Weights of a small transformer language model.
Architecture: RMSNorm before each block, untied embeddings.
Each number is 128 + 24 x the weight over its row's rms, rounded and kept within 0 to 255. Layers, rows and columns count from 0. The size above them is the row's rms in percent of the matrix's.

# layer 3 MLP down (transposed), 1536x768, rms 0.0581, rows 388-422, columns 320-383
size [103 106  99 103 100 104 102  96  95 102 101  98  99 103 104  97 101  97 101  98 105 102 102 112  94  99  98 102 104 102 102 102 106  96  99]
[[131 128 109  96 121 129 138 131 170 139 190 106 112 134 154 132 114 101 141 113 163 101 135 113 156 135 103 130 155  90 135  94 128 114 140 118 104 133 153 109 106 124 103 122 151  99  69 132 143  97 128 160 120 110 139 146 131 113 106  96 146 114  86 143]
 [146 140 110 109 150 136 145  65 141 118 145 154  85 150 166 129 148  96 106 132 105 136  68 140 113 123 166 118 155 112 144 128 150 178  89  97  98 116 178 131 138 139 128 137 133 134  82 123 112 179 156 157  94 101 104 134  90 138  80 133 138 117 129 145]
 [165 127 119 129 103 113 107 150 166 113 102 163 121 147  93 149 122  98  88 126 135 118 160 167 116 115 149 137 136 131 102 144  90 123 149 148 117 146 131 112 114 162 143 168 112 151 174 116 147 136 115 162 129 134 114 130 144 162 114 109 138 120 181 164]
 [154 152 143 154 136  93 137 150 117 118 138 141 136 138 140 113  82 128 132 190 131 149 164 118 167 134 118 122 108 146 128  81 127 146  85 136 110 136 121 131 151 152  90 111 113 152 135 157 133 101 172  97 113 113 126  93 115 158 154  91 144 143 128 154]
 [144 142 149  95 118 170 125 144 145 120 106  87 115 132 136 104 149 127  75 160 113  95 159 106 120 192 141 120 134 164 116 130 127 131 122 144 149 120 152 142 160 154 133  89 153  91  83  90 177  81 136 115 116 147 106 120 109 100 163 158 136 166  67 122]
 [164 149 149 113 126 163 131 130 123 156 138 150 122  99 202 141 103 141  80 119 109 116 137 134 126 116 141 121 125 134 166 117 132  94 139 164 114 115 121 144 136 137 150 120 157 129 120 134 123 122 110 127 104 144 195 158 142 140 124  74 147  84 113 150]
 [146 122 127 136 109 124 175 182 110 130 124  94 138 143 130 138 111 139 149 125 118 144 104 100 120 156 151 120 104 146 120 132 129 139  80 120 167  95  99 165 120 133 137 155 104 115 149 115 141 124 110 124 131 101  81 150 148 129 104  84 143 117 155 124]
 [104 153  95 140 163 140 122 168 111 114 117 104 111 138 144 140 104 170  48 154 156 137 157 142 125 105 161 150  85 129 142  95 148 129  88 142 115 134 110 129 112 146 150 120  81  69 138 150 101 209 108 124 148 114 168 113 120 133 150 121 103  99 147 120]
 [139 164 135 135  94 136 148 159 147 107 132 158 104  94 122 138 138 167 157 136 106 156 123 156 136  98 108 163 186 141 168 146 141 111 119 127 139 108 112 163 122 137 102  89 115 146 131 167 138 113 151 160  99 127 106  69 125 146 126 112 113 111 147 122]
 [136 137 133 165 127 164 141 134 105 157 127 152  83 124 152 119 147  80 140 108 158 122 128 138 108 120 123 110 122 114 118 152 113 104 137 136 142 118 149 126 109 129 160 170 125 137 127  96  85 122 160 102 149  91 103 143 165 148 118 115 164 146 137 195]
 [128 120  79 156 127  96 139 149 157 137 133 153 164  99  92 154 113 121  99 131 139 117  97  90  78 120 138 159 108 146  97 147 169 135 144  95 139 122 105 102 146  77 125 122  92 141 124  86 103  90 139 181 144 162 107  60 119 129 120  84 142 140 108  97]
 [179 119 115 177 163 151 114 147 127 153 122 105  92 155 163 122 144 118 135 115 138 111 142 158  86 122 134 143 154 188 117 125 177 122 120 106 118 130  81 133 110 120 149 158 171 101 135 117 146 102 172 170 128 126 155 145 138 140 128  84 116 128  79 150]
 [147 116 129 148  96 107 119 129 127 177 133 132 126 112 156 127 186 155  94 144 147 141 144 136 140 133 126 130 138 125 134 117  98 142  97 169  84 153 130 126 128 145 105 121  93  93 130 136 190 113 134 132 123 156 148 138 103 133 119  85 158 127 143 153]
 [138 115 141 118 124 101 135 128 125 111 106 122 131 172 178 151 141 124 165 131 187 127  86 123 122 118 114 142 111 120 207 120 130 157 166 130 137 141  88 135  90 138 142 153 106 171 131 110  93 100 137 136  98 180 133  81 127 120 134 124 100 117 125 123]
 [111 118 109  99 133 125 156 119 132  97 169 132 103 143 150 163 138 151 151 144 134 143 112 115 120 113 136  92 107 139 129  97 152 129 130 142  92 129 155 106 138 111 150 184 137 138  92 124 145 140 165 156 102 141 138 116  64 109 120 174 109 115 136 114]
 [123 105  97 140  99 160 119 144 150 137 119 141 160 115 146  89 142 156  86 183 123 146  95 137 141  82 117 104 128  84 107 118 169  86 170 125 119 129 144 126 114 134 131 107 106 133 123 135  87 111 169 147 145 143 110 119 135  91 106  96 149 146 122 131]
 [126  99 129 126 118 127 152 137 158 141  78 114 112 146 132 142 115 146 153 124 152 140 154 158 106 119 146 127 118 160 141 151 103 159 131 152 118 142 115 136 116 131 132 111  99 125 165 131 125 139 125 166 138 153  69 137 132 130 122 126 152  79 150 166]
 [155 128  97 147 117 134 167 146 146  66 114 152 149 132 123 196 131 163 173 140  88 121 142 136 117 110 146 122 162  98 113 147  94 141 177 152 158 122 105 122 119 133 112  90 127 129 130 132 141 127  91 144  99  85  78 128 120 110 128 128 138 150 148  89]
 [176 147  85 130 151 148 136 108 165 107 124 131 105 167 110 126 142  73 158 106 119  82 109 106 108 178 120 106 123 114 151 114 119  82 121  91 134 136 144 175 100  96 138 136 160 115 152 133 128 112 104 183 122 147 137 119 139 130 140  99  83  93  66 114]
 [112 113  85 117 114 171 165 119 130 138 108 168 108 137 100  87 111 132 178 125 164  72 154 122 156 138 101 111 123 102 113 138 122 158 149 113  99 132 129 138  93 105  99 125 116 111  97 152  85 166 147 165 114 148 125 105 131 166 128 121 151 133 139 153]
 [103 116 154 148 129 129 115 141 122  90 117 158 144 137 120 176  96 103 122 158 156 117 130 150  94 132 150 107 129 101 118 127 161 189  86 112 141 130  64 113 149 126 122 132 128 156 130 132 134 144 119 153 157 130  76 129 104 118 148 133 155 126 135 156]
 [ 96 126 143  76 110 125 157 175 102 140  78 112  81  85  88 139 120 140 147 112  95  89 117 141 130  95 141 126  94 124 128  86 155 144 146 130 178 116 114 114 126 126 114 130 145 137 106 120 121 144 158 138 112 125 127 133 138  78 140 165 143 142  92 142]
 [126 101 145 111 149 136 155 150 135 146 111 118 171  72 143 134 125 130 157 110 121 130 122 109 128 149 138 129 102 107  74  90 104 118  81  76 127  95 142 132 135 138 100 149 149 109 168  83 160 114 101 103 117 147  75  28 131 116 110 106 152 142 177 155]
 [134 108  96 117 132 155 139 118 154 110 121 101 163 170 109  93 113 148  78 115 109 124  88 117 126 138  75 132 128 135 110 134 165 145 129 133 155 183 140 133 104 101 105 133 154  93 173 106 152 130 162 129 138  89  89 118 156 128 149 133 118 135  96 130]
 [173 109 126 180 126 118 147 130 119 178 180 129  98 138 105 107 151  89 142 143 121 146 126 121 125 140 144 176 173 172 163 141 124 166 106  97  87 126 151 101  98 132 160 110 134 130 102 129 120 141  85 161 137  88  99 162 152 115 155 119 137 157 176 156]
 [138 107 130 116 161  97 138 130 129 167 155 139  91 131 140 124 147 127 120 158  77 120 106 125 139 107  96 122 145 111 127 134 135 110 117 179 127 119 119 129 121 142 121 135 140 151 141  63 170 121 130 130 150 100 107 105 144 113 111 117 138 106 133 142]
 [143 123 148 114 157 159 162 142 116 140 150 136 145 157 116 154  89 157 139 114 121 146 136 144 184 115 102 133 157 132 141 145 114 169 150  85 140 115 150 119 190  78 124 115 164 135  91  88 131 125  80 127 147 147 131 108 115  96 112 159 163 134 149  92]
 [142 119 122 113 114 109 125 109 126 130 138 115 150 133 154 140 158  94 127  97 139 128 132 127 121 135 104 167 141 158 178 158 125 132 137 132 133 110 119 123  94 102  75 115 145 153 109 149 143 142  96 123 186 145 147 156 132 151 110 150 122 149 121 156]
 [137 134 146 121 145 120 113 129 118 122 161 159 131 148 136 111 156 152 156 127 126  70 138 141 132 118 149 134 113 125 122 132 154 125 114  99 114 142 150 116 127 117 112  59 135 137 109 143 149 137 115  82 180 118  92 111 110 127 179 113  99 108 167 145]
 [139 121 164 148 138 153 141 178 143 117 114 168 107 116 137 147 118 116 135 139 105  94 119 100 166 108 139 130 123 104  94 149 155 112 126 111 133 145  71 133 138 131 125 176 142 148 128 138 134 125 111 125  97 100 134 136 102 130 108 135 184 172 139 121]
 [ 78 125  70 139 118  85 141 117 101  93 145  86 163  98 152 157  96 121 159 142 132 135 145 164 103 156 104 122 131 117 140 152 113 113 154 151 129 175 129 149 106 123 111 142 129 158 169 122  94 145 135 107 119  90 115 136 127 149 121 118 136 164  86 101]
 [171  99 140 136 117 123 141 101 139 130 138  99 134 132 179 109 117 104 165 150 118 121 163 113 151 165 122 120 122 110  84 148  80 127 135 162 148 105 163 102 124 117 113 110  76 168 179  98 135 110 108 100 152  66 123 148 141  79 163 208 118 129 129 108]
 [119  89 132 180 158 140 115 147 121 126 127 160 143 118 126 139  89 104  95 139  64 126 138 116 171  93 134 126 121 136 152 117 118 168 138 156 116 143 137 124 122 170 111 164 109 125 154 135  82 159 146 147 143 114 121 132 100 115 114 182 136 105 123 143]
 [144  81  84 154 122 167 132 118 137 141  85 141 121 117 141 126 106 150 140 107 149 197 154 147 154  89 156 133 137 119 158  98 187 149 143 142 113 114 124  77  93 131 115 123 160 194 103 119 134 149 137 128 104 120  98  97 167 117 167 138 137 127 111 138]
 [141 125 125 175  82  92 176 131  58 159 122 131 140 105 125 166 131 155 140 121 139 124 119 137 130 126 102 136  95 130 124 160 116 141  99 109 122 177 145 141 112 135 122 134 111 115 132 128 111 123 130 121 103 100 135 206  94 122  84  98 139 156 144  86]]
# layer 3 MLP gate, 1536x768, rms 0.0609, rows 389-423, columns 320-383
size [106  98 101 105 103 101  92  93 104 103 105  99 102 100  93  96 101  99  93  99  99 100 112  92  91 111 101  97  96  97 100 102  97 100  97]
[[133 128 153 158 165 150 168 147 147 171 130 125 143 105 112 113 150 116 106  94 148 103 164 155 103 148  86 132 143 141  99 161 152 159 102 158 144  88 126 136 104 158 140 117  94 130  87 103 143 142 140 127 101 116 147  95 113  85 124 173  76 105 137  92]
 [103 161 149  92 124 133  98  57 133 178 144 129 109 123 193 116 146 108 130  94  93 103 140 115 137 134 118 130 101  98 139 164 115  89 149 165 153 118 103 161 135 134 131 134 161 144  96 145 139 144 141 125 139 133 116 103 157 122 129 125 137  88 130 149]
 [126 174 121 124 143 163 121 123 164 148 116 123 116 136 100 149 147 143 119  99 110 125 158 104 190 102 144 132  86  80 121 113 122 156 133 114 122 137  85  97 103 141 137 137 141 170 132  95 157  79 146 206 124 107 107  91 127 135 140 130  89 147 161 128]
 [ 89 113 107 160 138 127 155 144 157 137  95 153  92 118 111 125 161 148 114 163 117 153 106 139 119 137 106 162  94 142 117 124 112 131  76 112 152  81 146 108 159 115  97 112 101 169 111 136  91 131 132 178 152 159  96 153 138  89 158 126 112 165 102 101]
 [129  90 149  56 163 140 153 171  93 151 122 136 160 144 191 126 149 151 140 105 110 116 132 129 128 133 161 131 113 157 162 127  58 110 133 167 120  89 134 141 152 119 136 122 134 119 142 132 111 129 141 130 137 145 109 138 105 132 108 131 108 100 107 113]
 [145 147 138 140 144 108 109  95  95 120 123 132 124 144 120 119 143 111  98 168 130 112 136 119 106 115 143 155 175 113 113 125 112 134 138  82 125 121 138  89 181 129 129  40 149  93 149  94 108 151 143 133  99 125 130 127 113 150 126 132  70 120 127 106]
 [151 122 122  72 112 109 147 133 168 150 135  77  89 111 138 160 158 138 161  73 105 108 139 146 146 109 111 159 133 111 106 174 100 108 119 129 145  70 128 140 138 153  85 119 143 134 127 121 109 140 117 129 130 131 136 156 145 140 101 183 120 145 163  94]
 [119 146 136 119 128 102  98 118 124 131 116 134 128 157 191 108 148 148 126  99 136 133 100 106 130 119 114 104 150 119 121 133 133 159 153  88 126 120 109 156 136 142 125 155 128 160 155 131 104 132 157 117 130 127 125 119 152 125 136 152 111 120 149 126]
 [105  90 144 121 154  90 123 156 101 176 112 158 128 117 130 145 118 173 135  82 179 141 115 108 149 170 123 110  96 121 118 153 153  82 131 106 121 102  85  90 140 134 129 151 172 127 165 141 135 114 116  83 122 111 144 110 135 137 140 133  75 128 115 149]
 [159 102 134 148 187 123 113 137 136  91 119 172 140 148  84 175 146 144 127  75 142  99  97 114 132 171 125 117 147 119 141 147 124 136 128 167  82 160 164 149 116 147 125 156 137 108 109 104 176 144 112 162 113 134 151 200 131  90 130 148 134 123 138 153]
 [127 133 156 123 109 159 182 147 133 122 122 133 145 155  94 138 140 119 147 146 148 143 103 166 109 156 155 145 125 125 138 143 156 124 166 116 141 128 132 121 144 153 156 131 120 145 146 134  99 190  81 127 146 131 140 134 135 106 137 171 141  87 135 100]
 [124 120 148 109 121 122 100 131 123 109 161 103 108 174 123 130 152 130 121 116 135 129 163 109 120 130 133 106 114 142 176 106 134 113 101 168 118  99 149 117 148 129  93 103 179 104 161 187 112 114 116 108 170 129 136 175 131  89 145 118 130 160 114 170]
 [120 115 126  96 112  93 131 122 139 120 155 143 110 158 148 117 108 183 119 165 129 139 104 115 117 157 104 141 111 141 168 145 125 116 114 101 117  98 121 108 168 162 157  97 132 127 129 121 178  67 145 165 163 155  74 157 109 132 103 171 140 129 118 138]
 [100 121 120  82 142 166 154 143 159 184 141 115 169 145 156 154 160 131 118 119 102 116 133 166 124 128 159 132 167  83 131 130 140 152 122 189 129 114 133 105 121 169  99  92 139 133 108 106 157 137  98 117 115 141  94 147 119 141 124 176 155 117 117  99]
 [122 149 130 143 134 120 150 144 137 146 118 171 127 155 136 141 138 129 101 114  94 159 163 104 147 133 155  94 108 142 140 116 164 140 105 136 145 122  84 128 122 134 154 143 167 110 114 105 124 115 119 106 149 165 179 124 132 139 145 114 104 123 121 151]
 [106 125  77  98 119 104 160 114 148 128 103 164 134  92 108 120 152 110 137 110 174 122 110 132 155 127 124 117 119 147  67 150 110  93 145  65 138 105 107 106 127 138 147 135 166 153 112 171 116 116 118 148 121 132 131 162  98 131 119 103 114 160 123  82]
 [107 108 119  87 129 117 113 134 145 158 142 118 217 137 126 109 126 115  84 124 149 120 150  89 147 125 149 157 112 113 134 137 144 113 187 135 140 153 116 126 147 145 116 100 174 106  94 124 103 108 113 113 139 134  98 118 136 122 115 141 142 131 103 130]
 [151 166 164 155 111 139 114 102 101 117  99 165 119 117 120 112 126 100 121 127  82 123  80 130 157 145 148 149 134 134 109 157  96  97 110 126 100 164 146 129 126 148 176 145 158  88 112 112 121 133  94 124 105 112 116 117  92 133 132 116 136 100 105 122]
 [127 155  63 156 158 201 135 124 134 103 137 114 140 164 136 115 182 120 145 120 141 131 158 127 121 124 148 153 104 104 129 117  86 129 176 104 117  95 161 153 105 147  88 130 146 128 123 135 119 121 139 146 142 136  87 140 121 119 145 127  88 117 144 143]
 [120 114 104 133 181 126 136 140  86  96 109 138  91 112 101 151 119 129 145 161  96 146 149 132 140 113  92 114 118  80  93 154 119 137 145 106 153 140 111 120 147 124 110 106 116 120 117  78 121 142 118 125 128 148 127 147 101 113 128 125  80 129 137 147]
 [131 120 153 122  77  92 122 140 113 112 174 163 122 163 124 155 106  88 123 199  93 110 176 148 144 114 151 112 165 119 121 126 115 128 136 139 109 152 144 106 124 160 155  73 143  70 133 138 136 155  88 145 122 145 108 130 132 119 121 120 118 123 170 118]
 [116 146 136 155  81 117  97 116 110 101 122 153 147 123 149 133  97 109 165 114  75 118 131 113 146 143 137 121  90 105 134 114 119 149 102 117 141 108 112 140 126 106 114 121 121 133 133 125 145 107 120 154 142 110 109 110 116 100 122 116 162 112 166 129]
 [145 100 156 115  97  97 104 122 136 107 192  86 144 113 150 115 149 126 123 155 112 121 133 111 133 120  94 117 130 138 101 103 160 100 100 167 103 131 115  82 156 135 104 128 125  99 143 139 125 122 149 139  93 146 117 125 155 138  73 146 156 130 128 147]
 [135 171 139 126 105 110 112 139 158 100 119 119 149 102 145 140  84 131 107 130 112 131 124 127 154 121 143 112 127 100 146 130 128 102 173  99 120  80 142 135 118 143  86 122 124 122 121 124 145  78 106 143 127 145 130 100 136 109 111 143  81 116  84 111]
 [144 149 112 158 108 111 119 128 149  37 140 124 120 135 129 146 113 128 116 189 176 139 110 139  95 114 172 167 112 113 120 165 141 140 120  82 124 131 151  73 114 153 129 162 167 184 118 192 114 163 131 138 107 153 167 164 136 141 151 129 124 142 164 151]
 [134 147 127 109  41 139 117 145 118 127 137 163 151 115 140 135  94 150 124 154 113 146 120  96 155 132 154 108 171 132 145 183 135 107 140  84  95 139 118 147 154 115 132 188 111  87  90 110 130  93 182 135 113 150 118 123 103  97 107 127 138 139 116 140]
 [126 131 132 141  98 110 122 112 104 125  95 123 119 122 119 100  65 154 166 181 112 130 135 161 134 133 155 151  54 171 154 135 166 160 124 145 128 149 122 122 110 164 119 142 124 141 131 113  80 123 126 113 141  67 106 162 145 102 115  80 117 113  90 123]
 [ 90 157 102 134 128 125 122 144 121 120 106 144 153 112 136 124  88 114 135  92 100 110  89 119 108 130 146 135 176  79 169 119 125 113 151 127 165 149 176 134 141 158 130 116  99 132 109 138 162 119 119 155 121 118 137 168 115 149 100 131 127 103 127 146]
 [108 112 173  99 134 139 127 116 119 140 135 102 120 105 120 111 146 137 118 110 150 129  92  96 129  95 126 146 128 106 164 107 127 138  91 117 190 148 131 129  97 132 140 106 150 162 152 144 124  95  87  99  80 141 116 142 119 151 125 148 119 123 132 138]
 [148 123 114 140 162  91 128 147 128 116  96 117 203  62 152 128 127 124 146 127 159 146 132 161 130 131 116 143 127 132 147 128 147 151 117 121 154 163 108 164 147 150 157  90 133 122 136 150  73 101 103 129 138 138 137 143  94 153 144 109  85 106 123 154]
 [ 92 104 159  88 120 120  98 130 149 155 126 162  98 143 171 113 152 136  86 122 144 141 127 133 145 112 102 135 139 113 146 125 115 158  93 156 107 131 119 173 140 124 153 161 154 105 108 116 109 115 110 110 155 110 119 117 174 142 135 128 140 108 131 100]
 [141 112 140 143 136 113  67 129 117 152 121 120 106 134 150 102  67  96 145 123 118 121 108  83 121 157 184 138  84 117 125 122 124 136 100 112 111 115 162 111 139 128 137 100 137 109 117 129 177 100 122 133 155 133 139 146 168 139 112 116 124 135 128 132]
 [150 177 144 143 154 133 169 164 114  86  65  87 137 152 125  91 104 141 161 106 177 153 103 139 124 145  99  77 134 142 157  97 138  74 125 106 119 138  98 148 118 149 122 152 107 149 141 157  81  95 157 165 173 104 152 175 124 125 121 137 126 136 121 115]
 [161 123 127 126 128 115 155 132 131 116 112  55  99 146 161 100 165 105 148 115 134  98 155 110 131 149  78 130 114 142 132 172 165 175 100 126 116  90 124 100 154 110 113 119 142 120 150 136  81 182 127 125 134 143 165  84 135 147  94 159 125 134 135  83]
 [131 125 122  90 103  94 131 118 100 132 118  91 143 105 109 126 100 144  75 128  98 108  91 125 189 122 127 162 107 113 125 106 123 110 127 149 148 109  92 151 111 147  98 107 120 125 109 185 118 185 131  78 119 117 104 128 112 108 140 107 116  98 148 130]]
# layer 3 MLP up, 1536x768, rms 0.0616, rows 389-423, columns 320-383
size [105  96 101 102  98  97  94  97  99  99  98  97 102 103  93  97 100 100  93 100  97  99 111  98  98 112  97 100 101 107  98  99  97  99  96]
[[137 172 103 107 142 168  96 112 145  95 143 162 128 152 143 115 147 123 102 128 122 112  68  95 124 137 160 131 149 114 137  71 164 159 175 108 149 150 142 107  88 140  99 119 152 137 176 109 102 141 135 164 155 154 139 152  92 145 129  97 126 156 108 154]
 [137 108 162 117 149 129 117 141 149 137 116  92 160 136 126 137 116 102 142 140 112 102 155  81  93 140 138 128 144 152 141 123 144 109 185 155 101 138 187 116 138 108 149 115 184 154 127 120 142 140 144 115 117 139 107 115 118 202 120  98 167 123 128 106]
 [100 111 122  91 139 138  81 126 105 117 121 122 147 156 109 144  92 103 165 144 114 132 114 129 158 120 102 122  46 113 142  46 123 130 133 158 111 155 142 181 150 158 125  77  64 142 114 153 163 136 131 130 136 116 149 120 152 137  87 129 122 166 131 135]
 [ 90 105 109 129 152 111 147 140 102 121 118  90 138 118 101 129 169 127 108 133 123 137 161 141 165 123 107 136 132 129 163 124 111 143 162 142 103  88 165 130 153 139  86 140 157 110  95 140 140 107 105 131  96 113  94 150 118 126 112 164 100 110 132 141]
 [147 122 127 112 140 141 133 162  77 104 154 126 139  79 122 107 134 132 125 114 154 134 113 104 101 147 114 106 117 110 147 122 178 122 135 148  76 143 116 203 139 167 113 144 130  96 123 118  86 126 106 138 193 131 161 154 109 132 105 149 123  88 120 121]
 [118 131  84 171 119 110 185 108 126 149 131  92 146 136 110 152 133 150 135  99 160 163 133 124 130 124 109 143 129  97 125 148 119 167  93 145 138 109  93 137 121 154  98 158 141  95 168 140 161 139 140 106 123 150 145 111 121 175 138 130 118  87 121 131]
 [116 121 135 198 172 130  96 117 112 127 158  90 116 133 114 118 123 140  99 142 164 173  93 122  95 132 126 108 107 105 144 143 138 123 107 108 140  99 112  86 178 132 143 140 153 131 127 136 103 151 122 137 138 127 121  78 133 156 137 102 114 175 113 139]
 [ 93 125 127 106 127 106 137 131 108 121  90 154  97 128 166 138 147 204 113 141 129 185  83 159 166 162  98 169 116 167 127 108 126 197  98 151 128  99 116 113 125 172 148 132 111 137 109 108 120 109 134 181 156 139 105 127 110 116  91 123 109 132 130 126]
 [119  77 130 133 132 111 143 156  75 144 129 145 104 116 165 137 138 113 125  85  85 102 110 104 101 120 159 122  84 158 121 139 112 149 159 179 129  71 127 105 151 137 159 103 133 168 115 113 126 140  86 101  98  95 103 107 105 117 118 146 198 139 115 123]
 [151 104 130 134 171 145 137 146 157 134 105 104 141 130 117 126 122 148 148 154 137  75 155 152 135 124 117 157 106 129 106 133 107 138 125  73 125  98 146  93 133 154 136 143 135  99 125  95 121 128 143 123  77 145 111 110 211 116 125  51 158 171 131 117]
 [159  75 124 103  96 147 117 144 128 124 154 120  87 115 163 120  99 117 107 146 100 134 159 144 138 168 111 118 136 135 159 134 133 126 122 108 143 165 129 123 138 110 162 107 152 130 114 140 120 142 118 146 114 150 148 126  79 103 109 134 101 111 151 108]
 [115 154  98 127 125 130 112 107 146 129 127 134 119 120 144 120 123 151 144 102 163 127 109 136 120 119 131 127 127 155 151 111 136 124  83 108 161 175 124 150 157 125 121 184 112 142 113  89  97  97  99 137 109 118 137 175 158 154 166 115 100 146 132 109]
 [ 99 105 115  77 137 124 143 143 134 140 141 121 157 155 146 128 125 103 123 139 141 127 129 127 117 140 104 125  95 107 152  99 128  82 126 120 143 158 155  79  88 124 106 160 177 114 106 119 154 120 151 116 121 178 117 129 136 105 133 124 113 127 118 123]
 [132 132 125 143 105  88 154 114 132  74 193 188 114 151  97 127 136 143 130 168 124 133 128 110 117 111 106 141  94 125 104  85 149 112 155 120 112 108 135 133 153 111  74 136  78 118 145 137 132 128 125 156 125 151 130  99 114 115 116 167 126 110 134 198]
 [134 105 169 161 118 173 127 157 131 128 121 125 101 128 128  97  77 141 126 101 123 124 144 159 147 103 158 124 133 115 108 111 119 140 153 152  99 140 138 162 114 124 138 100 106 141 138 137 134 161 124 117  94 116 105 139  84 125 151 127 139 127  97 120]
 [122 117  90 143 152 143 184 139 152 134 168 131 146  93 125 123 163 120 109 124 164 146 110 164 136 103 126  99 156 146 125 122 125 121 135  87 121 139  59 131 175 123 102 141  79 140  94 144 133 116 121 152  82 124 135 142 176 163 117 129 136 121 152  77]
 [139 151  95 139 125 147 134 139 136  81 124  75 142 148 128 167 131 151 127 129 126 161 140 130 147 121 115  82 133 167 147 113 129 148 143 150  83 142 116 167 122 135 153 126  80 104 152 182 151 147 152 139 157  98 102 102 166 143 116 129 149 132 145 135]
 [125 136 141 151 151 139  93 102 124 129 114 154 152 120 114 125  79 168 108 123 134 116  94 125 101 112 158 139 148 112 118 117  89 121 140 125 161 121 135  90 144 122 135 127 118 112 113 141 135 107 123 153 134 170 147 134 163  86 162 126 106 138 106  88]
 [123  86 119 126 144 112 135 173 109 111 134 154 155 115 104 116  85  98 143 149 145 101  97 180  95 160 146 118 143 127 172 136 119 158 127  81 131 104 100 124 138 137 134  94  87 129 130  99 133 112 127 104 121 152 125 133  91 136 134 143  93 182 104 146]
 [127 127 124 100 152 129 145 128  91 116 101 138 131 154 110 128 141 147 151 103 148 141 143 107 141  92 169  93 120 132 137 156 156 110 110 101 130 166  93 155 104  81 109 112 125 159 114 112 113 104  93 151 150 141 121 130 136 149 143 149 141 111 129 134]
 [127 115  96 107 118 117  91 142 104 147 142 139 135  94 121 134 143 121 186 166  96 135 101 126 127 108 149 133 111 127 146  92 169 116 133  93 116 179 127 118 115 107 123 132 135 162  80 165  88 150 122 143 159  95 124  49 117 113 118 138 114 154 118 147]
 [ 98  93 122 125 117 109 124 143 142 146 107 122 124 127 108 139 161 109  99 113 128 136 110 136 137 172 130 113  84 127 100 143 125 121 136 119 119 109  71 126  96 175 143 168 134 170 124  93 117 128 128 105  95 139 113  97 170  85 151 140  97 111 149 123]
 [150 165 106 119 186  97 130 155 126 143  87 162  98 166  71 137 133 111 123 100 169 116 110 151 105 121 138 139 112 122 185 116 104 128 106 123 141  97 178 153 149 145 161 135 107 157  82 100 136 119 121 111 171 122  94 135 140 109 147  79 157 103 116 140]
 [114 114  96 114 140  82 100 134 185 132 106 127 171 153 137 115 144 115 146 138 100  88  87  98  90 158 136  92 152 121  93 151 132  96 101 160 122 126 146 156 161 140 119 147 125 138 127 122 136 129 207 129 141 109  81 156 125  83 115 114 142 168 129 101]
 [139 109 141 124 127 111 124 128  86 136 107 140 141 128 135 132 155 111 126 101 119 115 133 115 110 148  80 126 150 144 114 148 118 123 141 146 126 136 136 129 154 117 143 145  87 109 114 110 167 105  97 134 144 142 120 109 142 160 128 130 116 125 158  91]
 [142 139  99 109 118 145 115 162 124 185 139 145 145  90  93 178 111 118 145 125 150 134 132 131 144 116 140 141 111  86 139 129 122 110 118 132 146  94 133 173 156 117 138 145 131 176 121 136  74 109 119 117 119 126 122  98 138 107  83 128 147 149 150 144]
 [122 137 129  88 125 113 135 115 108 111 123 154 113 115 104 135 110 101 134 103 130 120 126 128 141  99 175 111  69 108 135 100 136 142 104 161 160 116 162 112 177 118 132 157 144 104 114 131 107 153 114 164 109 139 123 154 158 132  77 128 128 123 175 144]
 [156 128 145 118 129 135 139 140 119 131 119  85 151 148 155 111 122 137  99 101 124 118 139 137 142 169 160  94 150 148 132 144 140 117  68 131  87 129 124 158 121 132 141  98 141 156 151 113 137 130 159 120 109 141 107 135 110 106 158 102 117 144 139 128]
 [133 156 130 118 134 123 118 132 121 164 148 119 129 113 139 127 142 139 141 113 155 135 120  92 161 137 147 127 121  98 137 117 113 116 118 142 120 155  99 112 132 177 147 102 101 120 152 145 127 130 144 159 135 166 114 130 101 161  59 142 103 105  73  76]
 [122 126 126 155  88 126 140 139 102 116  97 130 153 162 165  99  69 163 172 152 152 138 120 161 149 157 113 107 123 140 134  98 124 138 132 120  80 126 134 105 116 148 146 114 157 111 108 128 109 122 107 143 153 141 117  94 114  81 123 144 119 117  82 126]
 [112  98 133 131 103 118 128 108 145 167 126 147 122 143 133 150  83 124 144 164 131 126 112 133 126 143 148  88 128 163 118 132 119 128 140 126 160 141 108 136 100 104 172  69 109 142 154 131 116 131 139 124 127 164 145 155 106 107 124  98 124 127 100 138]
 [ 75 108 103 155 163 126 100 127 149 155 134 113 115 121 136 130 111 131  75 103 120  95 125 116 193 132 157 164 131 159 160 104 128 124 137 129 120 127 174 129  98 159 115 147 102 117 122 119 157 167 144 143 160 115 127  90 133 145 122 112 119 108 126 115]
 [137 111 155 151 130 121 127  73 164  95 125 119 119 119 127 110 101 115 126 110 136 140 160 106 132 145 190 184 127 183 177 118 131 143 101 133 114 138 109 127 125 136  90 126 142 133 151 117 184  94 152  76 141 127 141 138 104 118 144 131 114 118 153  87]
 [151  70 127 125 109 155 135  86 125 165  84 125 150 122 140 143 104 112 176 145 125  83 142 122 135 123 121 185 118 146 112 154 115  97 139 101 108  90 123 125 183  75 143 107 100 100 144  72  97 128 126  53 143 112 110 132 134 150 128 141  77 101 138 125]
 [111 174 119  71 162 116 153 112 130 135 141 126 100  77 117 120 140 114 147  99 144 130 153 148 153 142 145 109 120 175 125 132  97  83 145 146 120 128 157 166 115 139 153 156 153 157 156 132 120 147 155  98 103 116 116  95 169 113 149 104 118 111 168 125]]